Each number is 128 + 24 x the weight over its row's rms, rounded and kept within 0 to 255. Layers, rows and columns count from 0. Numbers have three digits each. The size before them is the row's rms in percent of the matrix's.

# layer 5 attention output, 384x384, rms 0.131, rows 145-201, columns 48-95
103:097144155122138084168114108126129141129146123104119130129115155130128137154125128157126128149071146132094139115157160141137091093129133133126190
103:121093129134109103130105107140159155136147129130098114120127140200090114141100140106117159141186120127141148133071116105113120147132105112099070
101:127155138127156127144117145157140156133174145118099102138122114144099088114111155138139108095081095105125108106161125115134136109154138109170151
097:116125148168104163100120076124108154125109134129114130139139124163126155150114157128130099115147122138143119155103131187106130128158126126177131
101:120119126147076126109116068134127132126102074136141131118132154147137118157150133168124121115148133097119151158115125070138153132129101158126146
104:116111132090127122111137113149125120125149114146168145114158154097106099128133184126114125148118162143116135117080112144138152111151120090116140
098:098105116146124097117115127079148117132139147144158130148107119165148122086116160135127080123114090172125164164182079119135051107138103138147146
104:144114119151150154109163127111097112143109156164135104089128141137112122154114124124117132147108114126124137172133127128121135105152103127068117
102:094135139179148120154087192124128121156116093144065117111112138137103131110088120140171225104101140106114122124091154123180112127113106112150101
101:166150127123096154097141113111120166131124121124149112155143157140104142122115099124157187081064075092117150118138126124123128051106164127101112
100:170122145177128123121117104099155165107099132107120110135127160180096136142142177137137085128118165141112119128160112093101126096085125107126121
098:161148080147155158105126141140122157148154168142167108107128103078162108132213112181100121134097155129107115143129098096129092138104124136147133
099:099108129131112142127127136118102141122136153118140127141079152113114111118153150118154115091139135069132098143147090153104152143072151138155120
098:144118138089111094153098151090105100161096135133107141115134132102144150131095125125117103122118157095143183156098151083116142085117119165066122
104:140165147120115135123106116112148144118126142120070071112107115105161157085179174099100141149147148110130156136115107102102100123095099107121105
093:153128153143147164148155104118166150126151141106177107098124155120157133076140070114143108120131130121120136142153142138113118129123094110115177
095:103144133138138182121161110149119134157148155147096148152124101124102166132126140098133133099184127190169171102155122165156165135132091128107104
098:134123138081146156130099108155143105123123095127132116107055087127136143130115090096122135113181082116113128142112113111170143141156059138077144
096:117141113108097122137119134130155154117097134137095131127161132084088136080118136150119146151110113121111123179105122109091144087164146131125118
101:166142148153136143111144118119199103119142096130142090118149129120138093099142149152155162145095126142124162109114119130106150123139156152135099
096:088123101122137140097104146115139124147122124080052081131163158084118122117135131128114131141118070102145139141087093140144123133179087134148112
104:133149107100118131133135104113140112136107128149159137109144155125071118137117122154134104134141118187097119094122118101105143043214125175141091
108:148142124148114119124142145148130131137106145125132145132099172086126124084149110119220166124202152098136061190133161092121099150172140152089125
098:111142109119107144135100109139150122113137097130190134077118149123149096143153119114168107149135157183141088171111136172107133086071096117137118
099:071156135109105118094168069147165133123142152118116119105133160087088105119121122100129158158118118126118114150122094103145077127101121134098138
102:170109121115148105075131104092104140171133155157145079134134125094086119151092093126117138101093155111095113109171094153108158110161131098091117
100:122122138178118118146109071148145145107119117114132165134141154084096130135205084161134119147109126143139170114137129080114153137136178110165105
101:139135107103134127112157137144146140117110145088105051157141198138136144170105169172120151133119123135124101116145166100104145137144100163167115
095:106138126119149103104134137102140145122135107094113121153107110186173137155106102146114086133043128148143109087183142165145149144117120111118164
095:115146178167159130153176171147106144135152170108122103135102116117101086145131029138103128120100085127144121089103110142129143094124094147120182
099:155139089099119115095134147094163143148155126131117115123146117135120105150128153158123138134114127144139146100130131127132129188113114126144142
098:114133140162157143115163118199122108153094160099120104110083156124130131139125163124141121144151155166167142132118115143104135148185140104126158
094:127105148119157141146120124116135118123145142172146092177151208104114141129109177109151110149125110126123153154121190137133142146139133108152158
105:130132131130145142140112129153105124120132159145143125145135124100163129130156159154157125105159113107042140097143157171095135171145141141123104
112:152114136119146076161133172109142095147122150108126129096117120146148116119142107102129108097116105154118140116160121153123138138156166114118169
103:101125122118116109117112131110163099113151132174070157125081131139107151114169089117128158158177159129164120125122127113137108104156112084153150
101:135143104123111150102162156166144128140133108123163137138149149113113125133141115124118121136154100066088187188129124145127117160160130093137105
107:141114132117116122161133168157133126138143094114161121093150129112120099092159152092097128082108147158108129163188149136129088145150090154126132
109:118080141150156113140109076152120135131146141126116148153100157128074099086109145113138165112141141141129118092142059174121101117125131133116068
109:125122128135154141148154104102090174148135132126121155108119090105089164125113126132103132086156164148165174142144134133153102119132117152118132
096:142101127150098097130115131128091108136122130129107119111120166109060104108155130161131114086215135147124135135090165148128082102152130133150110
098:132139098113137091133141151134125117144155128107144119120129105098152150140142091068122126157126164106097168133165178123119128104109111128132092
100:156128112094148120121117154134100131113139142125148113119091107141102091119109140166166093089118129116129131143127125146134106137137148146089143
098:109111133127140107142134146106113123141134159183145121107152153155091119103141131142104161093143149102144112127118100098137147140159100164107158
110:139156137175162163117116165113153100134121147112127145142174149123129121161114151121177141095153123096119126159146153115104149157090144122109138
095:127138117140157140148127151186151137141099147129135153141146122141131154089151106150178121102143133081165097145157145166196156131123147074195137
104:162158130123109102132140115139149094128123095134161156111082123102138113115106141126172121104129156126153120151104113153107122125125169150135105
094:140102146148144161112131125104129140127116101102131077136113111109108130124164167113081113101094084154148075155152129123156106118151166144152156
095:144113089114122106211136131087111130125142085109076108124136147128133141106157120139099146158100149140154115107140150109133117123104116105122092
101:124095108136167146126140124159162096149146131183154144154133171141101151117166120131079144137130122132134103126153116108128123139129091125153131
098:110120126115166123113122118127135104123155134109123099097127147127127085128119079073133126144139101133172126098116122116108114149117136130152135
105:129090130097092124123157138126155139119140136140159126165133155085130078130168116146104127143130139110084119114104211100115113108113086128099138
099:157124104132150130159123122118167101158105152141158150159090144127148143074218116129128147121127148131118094127121150168152118152126146147143091
101:117122083137129114130141143155144142163114188110159150134134134116118121139119094144172106147111138132060049121155146103154094115073133157103151
100:161136123138112135123129112104104124126099138110124138141084113112134155117095135128121135118160119080102132130125105178129189098139147134168143
099:155123117137113128137132119103127143128145171129149106153137162103083141089135158125113126106166129123185107134143104125109158139135189110123136
097:194175150139112145143140070082109149115155114116115136097135121165168127131125130097120165172129111135132143098116107121131135100152120128140142